{
  "n_layer": 8,
  "d_model": 384,
  "n_head": 6,
  "n_kv_head": 6,
  "head_dim": 64,
  "d_mlp": 1536,
  "vocab_size": 31717,
  "activation": "swiglu",
  "norm": "rmsnorm",
  "norm_place": "out",
  "norm_eps": 1e-05,
  "positions": "rope",
  "rope_base": 10000.0,
  "rope_fraction": 1.0,
  "qk_norm": true,
  "attn_scale": 0.125,
  "bias": "none",
  "tie_embeddings": false,
  "parallel_block": false,
  "init": "normal",
  "init_std_qkv": 0.0344,
  "init_std_o": 0.00861,
  "init_std_up": 0.0344,
  "init_std_down": 0.00861,
  "optimizer": "soap_variant",
  "lr": 0.00374,
  "beta1": 0.95,
  "beta2": 0.95,
  "weight_decay": 0.054,
  "lr_head": 0.00555,
  "warmup_steps": 99,
  "schedule": "wsd",
  "decay_fraction": 0.79,
  "decay_shape": "sqrt",
  "final_lr_fraction": 0.1,
  "batch_tokens": 65536,
  "seq_len": 384,
  "doc_mask": true,
  "z_loss": 1e-05,
  "train_tokens": 281600000,
  "steps": 4297,
  "dataset": "wikipedia_en"
}
Each number is 128 + 24 x the weight over its row's rms, rounded and kept within 0 to 255. Layers, rows and columns count from 0. Numbers have three digits each. The size before them is the row's rms in percent of the matrix's.

# up: layer 5 MLP up, 1536x384, rms 0.123, rows 219-242, columns 192-383
# down: layer 5 MLP down (transposed), 1536x384, rms 0.116, rows 219-242, columns 192-383
# gate: layer 5 MLP gate, 1536x384, rms 0.117, rows 220-243, columns 192-383
up219 101:151128125123113162121086127146151137117151131146131142175138159151135101131092204122135131136118135161135132106134121151114104116103136142120131126119114089107127189145178131123141119119147135122145149125148166122147155106136132134138120115107156143120101126122095124147124156129133121155148163137094181135151165127126117130139150119137121117092097137141162131132107138122129138171149134151130144152094088135152108099085155181122099161140082157106167138084084090167145149127094127150127137106145166134152138191100146115146101155160065141095094146140111112121123112108137116121
down219 102:109112111137165134110182140134110120141131098097115121122142132120097145168139111144086129150100123076115112113087125136136135101105095091119112172145134126107105077120147111164123135094131087146171160084157175098151116125096129127088132130080116123129073115115123143126132140114103137129138092125171109144114113090077112098141102097140152098158163098130135126121096125115108138127133094133143151125108140124147140110112125087180138144086175125104106139138134102124126105115132165104114120135091112124122103142144110132111128153154158109172168158123137144124101161157103128139
gate220 105:142168152084120113109150126149124162042105077138171134158113124142133136129086121129082124157128137104139109097136108150121155108159160147143120145122098137114112121127156111127129120128154124133109100112123139139115136105125110160097154120134153133124126128156146165122106131115109156140132180121158052140115108133095142178121111172151119111128109121136117146118159148104168093124091136159131092124115162120090115120124134129118169078117091113131144164194138102135095135159147114121091111120134169123077160133136175114139087107107093108128136141137116117103124142127137078119
up220 097:179095109111110104113149074135152149115106134144134131113142148094124132149138105120126095180183135122149142117109157135126139137116138130161150152161101129121088133124103150167122132150105119104097133131118135103108080102117124141128101062163150132151116136129123139145145158163096153128113132133128130197146111130131196120149141138133146157102140163110158122120153160074185117114127152102136124163141165159106127131127120163126173148144106103167130154130130118153155140131131103118118130115107168147108183106102134103156060088142133133163121146083093122117153120121155108134
down220 101:131136122124158136122096185156165156104141105103103159124116111130137175141164150177127149091109136158101127117138130152079103160123127112127133145074167126114144112182131098094127113113141110157114138151182152133169116128102144157121115144114135123129125088132116123143146120154186105135100108145096110109100130147129158160117123132125124140137126128133144110103115104197115184155196143098122105121135168101110141135119112089127144139147159115127175121139118139115156127120154131159098110118129115151171165142144140142094137103097115116115124121098115160163139138153115100102
gate221 095:116097128131090098149115150091114138127109179145116087138134143115152170120123098091135155152133152113136135083127099142133096143119130130138128104117132118136128116116115162125094139108135184127142119143149136143126123147122140191150164120147130149117138132083104118115140137145143111136118148126106115101144151144098124105168089159132154142101123138110126131123104105136140109104146124122114136126138199146119129093145111141121101123164118072126112127112157177108130130185123121120139156129138166139136130113125117121121168123097135125105129109132124096129112100110150113155
up221 093:180121122140130116098139192076114138150112111125083112100154122106100117114131094098096129101125080112109123114156108129137175173107155103157146099128184166151159103108114152121087107128142150100157152082128140146095111161104122128089150109116147074111126138132144145123138146121118116177129133137127138136088155126118150101129113130139173105138133095127158152138133102141145136153112132090133117066133145145140140147137129152125133141136131111118140152124135187129077118139129126086129129110139150122173161133160084122146146169135103144127176128122125156133136118135128130145
down221 095:110158106113186145161133125162122122120128177121156131130087134135103109161140121127179140112142134114156134124104125105148072128132139157112157114129101114139138172136120138102133146152086104107093109138141118110149137142178117179123121140193120145143147168205146126139130120142130156117117144140093125128123114129137113163085094159109098108137131133139098089135115138101089110094114104172135151114104147148134123096122122117141164093120161145141109145107106071141160151130120160173121117128143123115102134112137093141133124092150133119101163161101118127114138139117151122084
gate222 103:141154138133124127141156117091099092101075149131098105130114110118125126116096111158128168116125106118088107142139128137159139124113084158122109097102088125141102148105122112136113138069126121179127142135102115146102155106117127109113129122102114148148127111075153123125160161052110111150148148133145145082121154092122083114122122152127097115154126134153126102162142139134127135121094139097166126088120144116114117110158093124140159075082156126114130134126132125139107112172106085148139108157155159137148158108157086109133107144144163133080162100123128129144110116111126152149
up222 121:118149132145115142147152127108082113095071125123112093151140077142141108099110142163115164113094115161106101130135135080152140105079119160121118083095099132146107178138113079139115128054138129155118145135134163163107146099138136106106142139107128146154128084074121105089135155058108141147147114155130140095110151089109090119104119167126108129120156147166129132165099117115154146109124139124177121097117131108139119088152119142142119091100158128125139110133126117149081095188107071158126120155150141133138152147136089127140105130148133131123139112118107153131107095102121141146
down222 110:118133125112077155135110142149113103126144130137103108125120141118115113131110162123145122118154164175161137144111113096102118127113147142115135081156100152125117105105101108109147084107126137114176154121146120082172130130136144102151101126112153167136142105116104136139126138145116129113156130118128140112151103119101116122102137110095137091101144158148145108123123123106131129161071108143136141120146093111139135117122136127143111139144169079128149136163117100136165131101164137123143115155115106070136118146108093127055103145140148137149132078148150178067114171146124118165
gate223 104:144159128123081143128098172136168118109129106110137140126153142112136136113122096177091131145144151139164145087147128147153121155163153146108133186114056084134095104157191140159129160109097092103122089125106135086110167134147108122093174114102138120177115136148157121140123127132135127159065115125113101118092115166102101118152123094115108156135167107166103149138168099145093099111097169140106126101109150154136153122131108141159104095111142151134178162119141127145129118120127123145129162142130115078100149117124121114148118135114108105158133113141135128103065117142131124126
up223 107:144112130109159122132177110131085136130138167110136124149097107139143112156115148121132104139101077126124149116087154149122145070091119102137113108105169143106185131130107137083124108129131159121099172100132140211121162157091137124121102168133131088137119129097114104138113102149148111099156157111119143157146144151155145144084093154092151133109089116111127143124117113150139148133151080116138123158126155096128141144101139101095114118136111123119121082151101121143105120126133150109114127118127090157103103156135114144093091138138158083106140102093125105127156130128142150203
down223 107:122109148144150171171141079107111151090132097131136112131143135177142093104172122103130107136136126155129133106082109150133124141145109123104113113121135149108123157083136134096152132146145100160117099124141128138113118121156112136148121118133097165092147151122173090114054143127086119081104159111136126158130032123123108137111140120094090120111169097111150152107154117106147147193074141098106050150130156141127147128099178077127148142120079156149136162147123105108139139150133149136117125135136102148146108107114142140119086134161165127157140167132082130142120130162128129100
gate224 098:169149108135111123140105121103106142124101114110110129074106131122131152118132116168152131115117099116137105143149182144165162131130153194133122108081138147141103098126110107050151117160096146140120138182129142145153096156168141107153133148103154153168177111124121156093125157144162159115126134124108136128151123106140113155099122154171132124132128118105170131130129124109116103095173122095127085112153132128100134134145154142116154142111117176119085108119155122123103112173127170137116119150098080100133135175136118133156126130120142112148136144160153179145087127131131119119
up224 096:134131136132109141075120125176115097105124131145156098120117147168142105097145127155111134143119146098111117154108113114147187123144141083128146134160117119124116113163104113100084148125099152149162108098121166129114159115122143115121149119168128092113111107132157134112081128158146143144142114143144126144159134158120199137128123146068139093124083126124107135086196116113155117119137109141150134164145143118102140172081151132138122171132072136104168133138106110137179171141134104150129118119121136126158114140142187143118128125140101125101080153123137124131117111165112127133
down224 101:151150104160135139148110116164084152135144111122126128136179150127082127123114135141146134082107080126124133141142116163131098088186148134144128103120098123129129123107105130097115123162129083142101162134114111139168130193124114096133135116166139112142140158123118135104134153115154158136123113134099122099130143133118084090147121103157113145153135113123115098142137112097155082123122138128151068123114104100142134133110070127155143131109096171097146161137107141101156112128068146174084088151120137150136155133134123155170087123149117150179127105125137144154155120092141090149
gate225 101:117144098138176136098136161163165154102128131215107113123133104142145112144135115141174142152145121103128147091104158123126124136171101108097134140122124129125113142086167143122115127140136122122121167162064140096135144064136138118109117125132126127109142151130126120102159138114124167128099140154122118102113104122138175134172131108161119127169142152111116141129164112089107123106138176146120125146110153091090090117126119092110182124084113067107132101113136103134070116145113107145140119132157121104136107119134083156120124141114099137104161068160151103110122122124122154143
up225 098:099151159089137138137184130087121109101127133162156131127112112135145114134173154111116109112087153141123145085138125129120134121125110156086122112112155106112154116136098133136104135129159155144087084123070141114156112119171137164161136098120118170136152112148156146088107110126157156122147143122141124119130126131118133111119172145162103107133092158119142129132122125134132123119168139135085126169110136138123106092126138101128125127106092122160081168112123158138090150141137109149117123157131134121102119127090117114152128192138145149121108116185115115168148145169143103163
down225 104:116140115154108085112110141163146170147185121123142144126154129111123092158151135132134115118126150167119101117118125110111154131167137114104127151151143131126106160104155138103120098168142158148140200138136124121115144092132115123113090154113181142097115144133105128127096147109118140092118150127112119171132104102155144098171144158119104110124179138143124124122099135138087127099095126099142184096158107140142119122103112114080116134122164116124122112139144155123129141133171126128176105083137154125176116118120171109130159138121135123141113156095118129078131125086097163131
gate226 104:163127121115121122133098159126114141111123115122179143164172167119125106150089110149159098118131113148166134115110119143144161105141117129155134090083112171098185124124108068139143122130147144136138121138104155146128106134110138108132099127099146133115104090154104115088117162148174094104114124118187116104119103083145120108138089140080128056119143140154160092103115122112110124107159115109107110121098123097102160160115103123129120147174120105091165180116130120132158138133112145116131095093095125114070159135116100127110126167126088098126133131173141185146120140140122172124
up226 099:120153125117127122154135147165133153181102145154057118119139137148114126117128121120140093134128165129111139136093114116145128104109108172124095147101120166153139077117106094124082130123134131150115085176173152134141107094144107160061145141061146143140140130159133125149155113170126127168109119161140099103152152114172073103149125129087138141103164124144127113153152151119080117132116146134118112117161111124111090138122152147122116126103126179120112107140090134132065141134154121167084073105125158118140133144117133142142128124068167113088101121167139114120101119125105164157
down226 099:115127131105113080161173140127140144127169158182135119124109116112138167121084125121131176073096083128152161168127193150128132125124140127123126110154169119094086139148137190164078125096121112104172138108121124117116164149132143099145112120139170115142123103134144150150140152144130120116164107174116140150130138168128159138195098055124177138133120106098123149118163119135146130139161115092130154151109118150175141151125121154124101144142142091111149147152131124086167126131133096125130127147128070135075110119106126143109143134169127118119098126144117108129117124136117114105
gate227 095:108111091118151136154160166096114091150163148121113144131124158136142117111155139174112125151155135088152132147123133127156136113186138106139073144101113144166134160107133084131132155154123151113130147122131124127180104126095120123108167165102110086129153105140116161143136159130149123155099105129118133142115111114122105151135080108133083155098091110122144100156131127155135125178127101147112138143122102107163123173103105120104109135156070153138157099118096109096134116134087153127109129090109146175155090106168120140152165134090154145144106166118101124140136097125150077138
up227 100:133149110165098107127138143104118145094088126127123114143114179089116116158127151104100124100095156129094154095149157094148136128120101106123160164138120131111136090105125085105104124118091138124101130106179127101108119120129113124124128148121156141161120160108158084119110079156118090092099131133111162124137139116127124134155096107117149087121117138160114144137084133126148128120125115159129122121111145139140104158059116105116166141163099138100104147176147158154143150170150145150144057163124135109052108130135091139163122143110159134105149140122118134111181154138058155138
down227 099:139136139116176148149130099179152112140132151119098163143133128160119145104127130116171120164119131121143133136118130133104145095151111108122091124133135103142128111155126159158165140129114161128124110115136143096140111127143131148090147114116088118115132145119073120115139146152163158168129143119165127121083148134161165088126155142159122123159124136104104124136109134133087164138160121109169072137145092091151163122134122106131097158132128092139114135150117136142116124153112143120142195116163115163180146110136124099122064097098109106130055154159133113116135117158173121131
gate228 104:174142129097110112163170145100079126173141157156125177100129102168116086118139153150154149147131147164102149067123206113121130117150132156085155117088129106109106110108107117118142136077107119140090110132117080145148159185154135121120103102118141162110148116161144107116154156127130105123081130115133128128113090146111118089142162162075132152130112166148107117138148164144139117103100084139140133132079122113160135129116118127100117118114123103131116120160096153136120111160090139126160124129085124122095150108115129103154103155107120152132107146168123121083099146141142127173
up228 104:104116160125131117123141143108150118135117139166175137175120126129173132099107123119098143080174123151130132151141092125099094092118135114133173091131137145106133128121130098122151112144133131101180131139110158073190077135096155149138108162135108180185135083097147130173101150114145145144141133114116176134113149128144149114132116140117121137138125115128138096161125116133117096099130131095114134124163148120115122152138140107133113115138139101146165133181153123085094109090134113114104088152142124124150098158102134108126144155115142092119148137170156124149128083130128175123
down228 105:148156123121099104131111112164145125104135127104118146147111102125147141141133157093135104165147141104157068120145153154174159140114077093125148115152120125122145120148138116135121100147127102153159106117088099135084113108146119089127139088120122122127125125134130135110142151097160107152158159122131108119065141121146113130161162134139144101120134097145164147138088103128140112140106123120133112168112127141130143099119124157155192154140129154152153128084111148146104123145107155076155132112137148107120147110106139170132122101151120116157134117102095083123092151094118129125
gate229 106:152124124132129129171162146142161130136121131098112131100115109132133096162154159152122127165146147087170088152150151172173119132083120160127110110105106131139156132101117085204117084111151146148120149118141111149137119135136109135161114111131170131126116162139115130146158085154137132174207068128180163138130187078164091112124110123118085139115118147134139139158118124129146147094119117155146084144116129157132134118092100151123136138139133138084118165092142149125114086157160160140141145140125174126133104151135135099134132158138105134102117120121091148173114125135144136138
up229 112:153101116156132119121162093134199122118174148104095155108123117131101142160173125151110133147138123098149109158152151149173131119072100125117115127098094098148131128117117134154087136133115145138146103138127157094149100133104124103147153129141189117134150172126147124134150138110155128154175105139139133133093122095124156100087087135098123133103093088121124113169171148137133156117183120196150122151127117147104179076107144137171117142159127133096158124104169111138134093135165166121167144170138158138155105157134086136145122138150154129112113070145084145127122103144156157192
down229 108:112155115145096127127136089109135103168128105131094126113158120102129089151135117143128134158124178135105127149066116134115090130118166097157154125150139141117142121162156164100110162122131115144146162086077129135102128120143183126118100060132122120100122111100077136123156122100145148144130127115106159128137129126162106139095121150157114152142152189125072112145135076139157128157102137069112131157134097106121109110117099150063117141112131129102093121125135151102099140142103082111125127102160131098113122064125112118099144124096110120105105138142131137075110132148123147147
gate230 099:137119114100123177122189128114125152131109128118118112086116097116169137105133150131110149099138140147134091145108163093158105133158134154089116121139111118157096108159139150092114114147134165145125130108111143113143121152123144127170145098112117164096121112098141159094122147111131163123111111095149145110171099119131144157167123121093127131087127098149123122124160106102154144155116122147176106133138152095114148143126123113099158113146129148139115120141161135177095079131119131126096124103122130138111109133129161119135160135114120096148165119131096119154118178119143112141
up230 094:110161114110139166140133148128173145136140096127122125121114099098148136082129139187102097138125160126159107125142154106098138162150142162103116133118185137120110111170141153084122133145142164130192131114116116117158137113142151118115107106097131127138116124108138146113124129115144130122121114110148123111173153140111154144158101091131132182071090123147151131135131085081144156158106133144165127122143138130122110143124098126158146122131182173112134145120146129186100114123117136142150106127109136151120126095157168152131151122113108088101119083136097127139126130115135131097
down230 098:167110116124156142155157088153084145144132156120181120122168149130133124143119158113163101132169112120115120146162104132114168106109122095154107172153093101132162112127144145116109118124122112128083158158119130127123144128107108125120098156133156132143114133176135119152127113119130099095129096121109105074139136113154067172130098167105130127175096171139140104099127153180101123095080142098110191124145127171134120080101144163095130119135112111123157119089118120150154128137103125149127150088138118137162143134131100138120117141131128150124125147114141141102142133118124175140
gate231 100:138141128093129135107154152138132143137106130122145116110092095101117111111112122103119168120114145151114139108111121073091071102109092119155132135110083137137114070123083123092134140135136094114124096097154144132191128137141121122146177146145117142107117109140107134138153127147093090130123105119111139158113124120107086155126119127091136135116153113118101128122131167147089114108128136129148113121153111092168153105132142148134109107165104124120134161121148116137157127100111136130120115114098107154156147138089138069122145124134137125122131125102076172069106121147117153110
up231 098:156151129138105158113132152119096153104118130149159106119134108116109138112089155124166114107159103152118152130144089127095133147082162134120147106154128141156131111085134119113157095184147127133147129124107139141114151147110175094137095094122159103146167114079126129092106126155165107082142119126116085123130124144121111159147112092146181131081105109122135141125149145129143121153142094146136162111151170133176108146118137114120117133093108104120123141124153118117120134154125142123108143144134141094127120088129146091114135088137119149161123153076114122085116118110145141114
down231 099:090089151124103108134120163164137168124109104142090108131126153129138117182131115136093124145106153114124156130169130138121139128138121179138134139106144124085123138153116116133112148146111149108101116132156124089125143106153117117114152151149099152138140100143133156173138150134131137121188122121121130122129154103133165180123174159173118111101107137165108095109141098110114119146132140128110144132146114091123097105118100132111107119092135148142118130109108127118138067109133143128125107094155109144173121136101158114122143128122148175093150102125088117171140110144151078102
gate232 096:115104119124135127127178143074148127142160111104119166134157148163097118135090128138101115107114155114121089084113105159124133130158114122131123123135123115118157179162140098131133091142123121123154128127177130148119115092116131103172090139131106116132091122164143130113158145102100151144126142121161159113090135100088109108084127106113126089121102103145162132128118125112119138119121143124117138107109141139119137117110108092142162109128122103125130121127146154146136127105129104112157113100178168158137133139142121093120140136105144116145118139105155139144137128119148108124
up232 095:105093145135107095164127097081164093118160109127106098172097166110122143132128118144103107103111152105141089126129125141156133135166151150141136129132114164141161140140118083120145105159124109144162129103183109155128151099118123133164139139126091104107120109118148158112149137089134118116131097117171173138137105172125109120108106116136112120091151098162144110122105137102144129156138149118118119085124138126121104111135115094154146143159136161105079153108150109129140125144150129119132094140139155136111116127144159128079158098120134120130082139141116159130158124142156105148
down232 107:125143141125128121156116111174098146127087127157118112112126122118160102142104147119151143135113144172131176112091146150098152123109138114148126134126120136103114106132113160152105116051159147119125110124053144109132149151100130145107150129106144143123141151104095108135133126142131129138087111134093090115120160114148123132157141167190128143170141134160124159149119139143129102132164082152111162110114136112092134130141182176102170122116145088129113092150090130120121158143124135083173141161155109092111153151099125144152119118147097101131152181119137092086139123131113141130
gate233 100:186136110101156152152143100151132151097141115123105151089143124153120154120137105181136135167110176074121135161159126181135163141085095187112137146116110110150125113087119119089117160162121116139175142122091151157135087124121140141125104095169127143128113153144138109158122190121173148131141125127092139116106101136115099159098170143125117111133140169087193120127107132110111127147153108116123125159176134116119103098096126168104139144129166165156106140102121124090149107167120120155138156102101123098165106122153134117128098109156108099130074077140119092146103118150101162138
up233 106:147118103173102132180104143128088160115125168107083152175115130103156148149126110095144136125084137112138139062093100122119108122138080186152098093139084141168158083112118134089140143067154154131154112106171113152144170173126113131135124125132106160180099157125132085163166113104121132145194137122115159157146125127119098142113122102152132106101117130117158166109098109128121083110142126125129117152146163149130142149122134184140121113137107120093088114136112141106143142141144115141140135134204128102133140133117098093134183142152144125152167115113100169114120119118085092107
down233 105:124161171120142134097155134105118101093105126129163130116132128110132109141162157162136148118126121116138140150128145086147099118064094117141136154139163113136120137136116098135139140160089121112105158101124102108146098102102115139164121102130099129151101055082124152117117131186154140127089130132126113117150080127098160111165186108157119107129156137117151127121136148148097134152142153136128172096133096126146102115103133099109150152108129080141098142143133157148112153119150130121142124138099136111115120142181138086111093137080140112133100138148102081119148126130167151146
gate234 097:117153157108097142129090116149133110144124108124166126140119088109121126121129122127157134103128105133136122139122096149121132154107135145089129161125105103090138110135143071108099115113134103103167122150130092105146190128133179108159191098140167087114099099136099117146131124129089115096074115129122115112088146122116129107119132119142110121142165126126118124134132145130105091143129159093131160124104134120126137093129127117122141100147140101196133165171088109121104122111166111113098148114131145129155120151154077134159140176174107168140116139153125179123095150142106100149
up234 092:146145118152095091142130175106101144131091119139110142138121138136118131135126073097125094114132102175138136152135083095145126114175125144147138078179089127141137108122148119129162100173128145151101084137099134113118091181142130155119089130110146161177103131144169116176149135162139111107124144119113138109154119162140155173130142165139145088124093159132133156083125133150107135093136106142139178129128152098108120123118101147125105114175150103105099075084130127114122125115070146135135126138126139120127148133087142127061109143121091070103138143108109041101105114128113100147
down234 097:120119165114162121146075122133154119126169105124114108120141131171127171110104192151151167145143117112140094108090121187146115124090115115088095160136158103152119130114100118145135137091170116132125140131139111091142153127122140130097135128109109159105154105106145112068130140132110146163143158125149123110096096127161104118170115132131150145136143084139134117139131155105140145141138119135176042120151088119153090144167136139132184101106127130137147155162174127125133124155160112158107115133133109148125152125111137113141148129148148161149128165126141181156157167130154118129
gate235 095:140105119128093138106120100125140093158110173159148143123090126130139149116090147103112120145137183141163127130125142133127179141123135107134137103131139159139130170125113142075149168144118150151142118104129121131175154120152160145095125117136127134142121178095147123184126123149142136128144128139150099116127102132110131138133121130129124141131128137131143155161147131098156138140117115133114137140132112146171147122153126143060119096154085143117105115145158139135128160149142152095128136130081160123123141141149115130092158124201131096098075155116112084141086135111131155112
up235 094:172116121158098167119114110102131097147106167137146153127086131119116150102111140068113125135152180117141117127148146148123169101149155067149132147114128166149139171122102138096151164128153126162142101084113162121180146107136173119091117108124142126140132178111145137180135090159168121130149129133145104102128086139083134145134137109114132118121145142130127159162143125099172141143116106142120145135145125171172147115144118137080110113145083145118124143126168139161112163147136125078116134137082173109137125136146101150097168124164141089132118159116120116166094135144102146102
down235 094:118136126128097146130118148132113144120124141118114086149083159124119126125124139152131132127135106135109130134116130134118084131122106117146116142164124107111107140095069142149134096118086125128114133159163102131080116151138094149129129154132111132150127136132120101122121093099136131136090157124125107095178146155172158138143079129107115128113066084128110100148137076135136123088133092123175243112113113127125124093127157143165153134089159118118145121112124081123141105123120092132081169088114126087091122115116112138188101127111127161135143094180115174123160142132131131103
gate236 101:144172122079118128090094150166148129135113116144116132155175123200133129107167149185122159119141113151101129171127134154090142168117108128125124142075146205112146131112139106128147085117120123114166115143106094122115156101112112119165160124138132118112131102156132113168124115104119142134196157115132145130110129122150127110142132118146130088109130145201162130104164137131124106104093102144128115166125151117121088080180087107113132118135112168137128161135103126126137138135126131174120156123119117153120111140108113111130120117167156142118087075110123081117136114134142136124
up236 101:147142136119079105172154148100161138109097113100148144109139101107090123101131135145141126118208163124132137098145081116105128140116145121135157118160100180149150130120097135087094072145113143140173103114111168114139140108093121128146117124136112093168107096164101175109153101096105114122142141136146167143139122136103116120152167101162136155131126155157147111129171114147155151138113122123172119175163131127115064165143117168162110146145088085075126144121101140151132124147156109151138145113144161148111153124156107154136131101145154113150150122153134141110105141110122119135
down236 099:146132123147174102118117134109104139114128153171120099121093121115115158170138130099129125161101085114138107149135109123113147096203141143126126094124107108149106122150152131109141172117114079141123167156128133158103137094128139134102137169140150094123144155125127135141129142178131158064095135128092116112102115127101129116138121092105079132123104112121115121139118157117111097100134101141129158113116145150134138110107131141144140167153157160167134102108123124094154126163104131124116132120114123125115106117158117149162107133121117123195152123114154089158145156157144148138
gate237 097:161129117133148152103143168087158152141109131125123148145129100115133163103142138118122144110133151131145150092148118125162141137120128130136139179134096111134134094142164106113111170089118151116122140120122129081103124110112147122130094164109139098126146114076173144136115130150121140169160116124144123096098148126112150149131112091139148163131096110130141123131097102131081093196156146144129112149159147117117098159111124079176103178156129083107127167119079137144113138111140167084147160126150141130138158126109160130113156135110192137087112162139067189105131130108104124154
up237 091:146123144116121143131156124123105132149123118131118096122130134109115108117126115147133150128129143155062129130142160104124127203128152157137095144130163127119113123163129113135086103147129111111103108124135136151127104119104114156100180110126098109107157129138123086138086108133103061094073103154161121148133128108117120145100147167114117120141142125148139125127119135159130135094173142119120123101133159135155142112119138128144124108101133118118140118134130127103069059114100120169098124148167137128129127074176077154184165146164141118125158122111122159127165124148134130094
down237 094:093118136143120122143108136110100134129146136116115152129113115086115154116104162113120133131138147128143137115127105115115128074119147131125149140151080140112147143123111154113115121091162155174104147162155111104102097114127191088147111158119126148148120136094097197136116153137141163156170139146108164147122146145075133150146130137166125112148121111130114126132130105148098091122087137141106049106135121177081089131119122123113136172151162118146082125130129122180159168160119152112166113117103145133114153157078201111103116157118104129121100079136105141118133110152135151153
gate238 106:160121144086132129135154138159167116108152089174146156167161171178106118126152093193164123120115154106133118152126169153143125162131092169136133187134144112129146151119106094182139134170134125122152102139048143133090106130139109155130129121108123157098109134110134107132129167161164158108121155123122100130126126121124129118157134154122105127129155125145135083136153117129114158180122126132107106155117101147122082145131126139114130159124148125151152153121119129114168109125147141118087095147116114168071108125101173111077136107132140090101122139093151116145093156127088136077
up238 104:148085126091134137111140142128162143160110111140135091133170169113155115156122096145093135123141130147130154151117171137132125143078111144125116176107115123120122098148115122192116138199112101122126175136137154099072116166147108170112127117116153154095139104097166155128161118106160134102153128130140118143103118125100104161141155120168145131134147128126178126112143129130120143154168152179136111143166082127144117129128109134103150145144130146125130129130116135096182097135115121104129133130099146154078096140080146160140116135122135079103118112072089118158096167134126177120
down238 100:115129124132149155110142130105137128134118100103105111134106127144157133150120135135122116110128120105137103131127111160133115139140144160140126113110110123137107092146128198081156129119120105108109146098112125129135150099103089135163083137111146119103124190086125146159089150162127144182127133125140125139116158119111154132135092125098173072135105110123070160168147095145144153092118133192090166080126136150127156154099121170123126144117080120137180080095130108139131140121126115123141143162154142050136099133112088162124063156119112123119124159123125098119091158120106117136
gate239 098:108111131098122152089160118116114146149105098146142111151115137112128115086107116101135145128183104122110136114122164122099150155150152142137114169109171122104140111076149114134097119138145096098099128133146105132096144117150115106147128128186135129164091091190165102171126131111112079102128179136117114116158099117135111103122139107129117136125104121117124171130128093139102153103112084080093122112114091152109147157155142109145134081118150140095068127102130159163106147120118170081112151145131158129140089134107113119140102177133137142121144132117069132154127101140152118113
up239 097:157149098141132144137164155103131127107118171157103146130062128155138114126125128074172141070101113137153140134150137136134101194086148176104159134153131118112153106115132156095102111140091113128167104119133122144129119125122108108095107169119151143121157088132159103137106089123157186093127162114139111154149113114126144123095135110168109092157150096126151139102101109134159121065096120102106122159149052138116132120135126116144162151125120113108100114156112129160103085116123108151158091117120158134139093144111118094132136134108132131152172114110128132165100100060111095142
down239 102:116150111122113084109146119143134165141139102103098095147138140123170134100140133152126125174144139141105149160091123127150091117129067108128096133096131133137179098126111131143167129155135155130096114119165121125142149111156123133121134098140136163166146108129157163099146104162128143138101104122113109144087146140107129122119146158133153079102105163142127136101098136091104130161135130099164171151138169095103111184131124159136150098142086154132107115119172159091156147169101168138144132099141098137133131092065165176092142095129158113106104129135109128116114148113180128086
gate240 097:144160120135134110113141128116126089132174135135116092146156126130109133120124123102094155117139102116158119103177162068150114152125122132133138093161139098124154150153117138110117127135155104136137102072131114135119072110171117153100169129129084185104067172140130124144148145101137131114134106136115159138139147119113109090125142167145134134133144127170116120152128133087115135091149111131129095119125118108141129145143142143140094159104123146105130130143160123171145103150108106117138127110172117126119144109134150118167128158125129180154123091167117153124180131104150164122
up240 093:130163131148137114111140181079110161141099123125100130126095116154127158106066163193140149132133115151164141148131146133132083144128126128133132110156142118094155161110107154185133138124121154156136104113110126141080097094166122122168128120120145160127112129116095132121120154124174134131132138089109148117124132168145141104134124115151146193126131107115109116155148127087100160120145125106103125163123096138172117108137178113124166176115144121103149159145155144138155096127137108099142141110150136116169117163146150152137111105175134098166114132108112165128155145071118160096
down240 094:139112133119124124150098095120098140105165105127121148164134157109164131153132149124142154108124147101107121112108085102168102161165157152151131128171115078141122179115131102157117124155093137157100128102165111135141133137134126155128107137138108146148110143129153118150109149118137127123157136128130123105157093136129128142122117124140102097139144133119125122101102143162103110111119110147135255167097128166102152073136109152106120120142127106095146119137122140118114125150087132124150090131169118137120126094148140118162118187100138142133143119130122138098131152134159109167
gate241 095:122153130120153110137146152123097188122117132151152125151126141066121132125088142159105124142103178114117101138141131159181131159125078155152171127115118117085119147082089134130142130107171129158121133154133087117136120154140142118156124105096169091155094113150137144118158097112128137107135133135145114136105155177129126116098138076124108150147107117148098160128129144117107152102101138140146125120135167170124148118139138121158128148146134131131108145134112179076145166153156148157168153127071070127097131107170185139144107105177111106132122166101134106061147121116156146165
up241 089:113104082131112123127108157118137204096121147123097149140128156103124085129085131158118109135077167117129081137137160142142110141128116173138143113137124135135157142106114187137120118171164153154128090160128103131153138153144086153110112120110160086147067111149098146144157110158162163128158136153109126112124099164138136125108154114124121165147119138140143129102143161166109206138120124135094127072107126132146137130173143146143144100153126158139098153106127171117132098140185149137183138152049116123141100149151108108152105172163119163106129111079153078123160099134124147123
down241 090:137109088134137136154172114122151089159104171113130122105140131138085121100105121144130113127145172136143135094129137149121153129126153095109101151141085092104115176140109139150160157091105133135118197101128133154117162140141118111145131114139142124157142137129156143147149134135130095126152107119116141122152101144110113130110060122152100157092132130133123091110148118168108063139140096125097218141115093143114118150137113140112148083103142083105148136140141072114120166120108092137109169112173109105129120140155139066128170126124143165151124113113116164126122126124093101106
gate242 097:118104082137118088150123141090117160141114096111118121107149101097138124078109122087089184127130170151107126171157142113134088139077093133118130122134112163114143119133128142097152157175155116136165109130147106158161120127167120149059107172167122107108193168126129131134139111182125109142118128151109107128136126139183174114151130131145120134091109144137151114106114101105152100113120092136112110153161136136150148109166149145148141151192126135158132150134116130178123108111118101126157146106113159121129111092134124094117107113105107166114099115112095152159144142131099125145
up242 103:123131133123142138145102112109116131125135120119104110113164132102112118168158105124114144151141164132136114122123140118139116142124145119101144135151155153125146138122091121135123143137117123145147115126087082142091121121144114133136079158115092092128151096121117147173118142127091143119155152134089110121072160120154160166098105115148153169157129120198181181141140141107145161135109123175153143171130126157067150099150161176117125097153123105132123151150160142124101128083106135128095154104141141137112123087134133094117132125088094163140163180109142067138130131152106150119
down242 101:125124150105088103096141137126127149063091106176173133145097168161141149093101154125147116088124130113091123162162112144084161122172110132134113123162147086160134123134141123114100064136115099093111146126166138120151139131150116101106162143118108148123116145154158134114120106140154083087114085151125117124112122151116145125136128144137100124092134118144157125079143090145122143130135119124101129160143135139174110112135090076125122153136116120145149096124142089148161101169120094095131128128125104141102122146143150141120152138171095077149114121156103147116135096120149114129
gate243 100:174100113118111100176153085108115088180127110121100094107102156126146154132123162139127135126111139144127110117119161148153158098141121172112094110089153162179120112114113155121082193127120129139125179131134142123112094149135114120138122117146111108171149145115118095107134111131150172097119102112114129160161122116130080107089113153120138122132160122144164114133151168125147100127134117132128130105094172136144121143102139116131138135078133156126133139125147124093110176185158099081135106110095128140092115130167128138180154123163118133135145130158157125159134085139115115107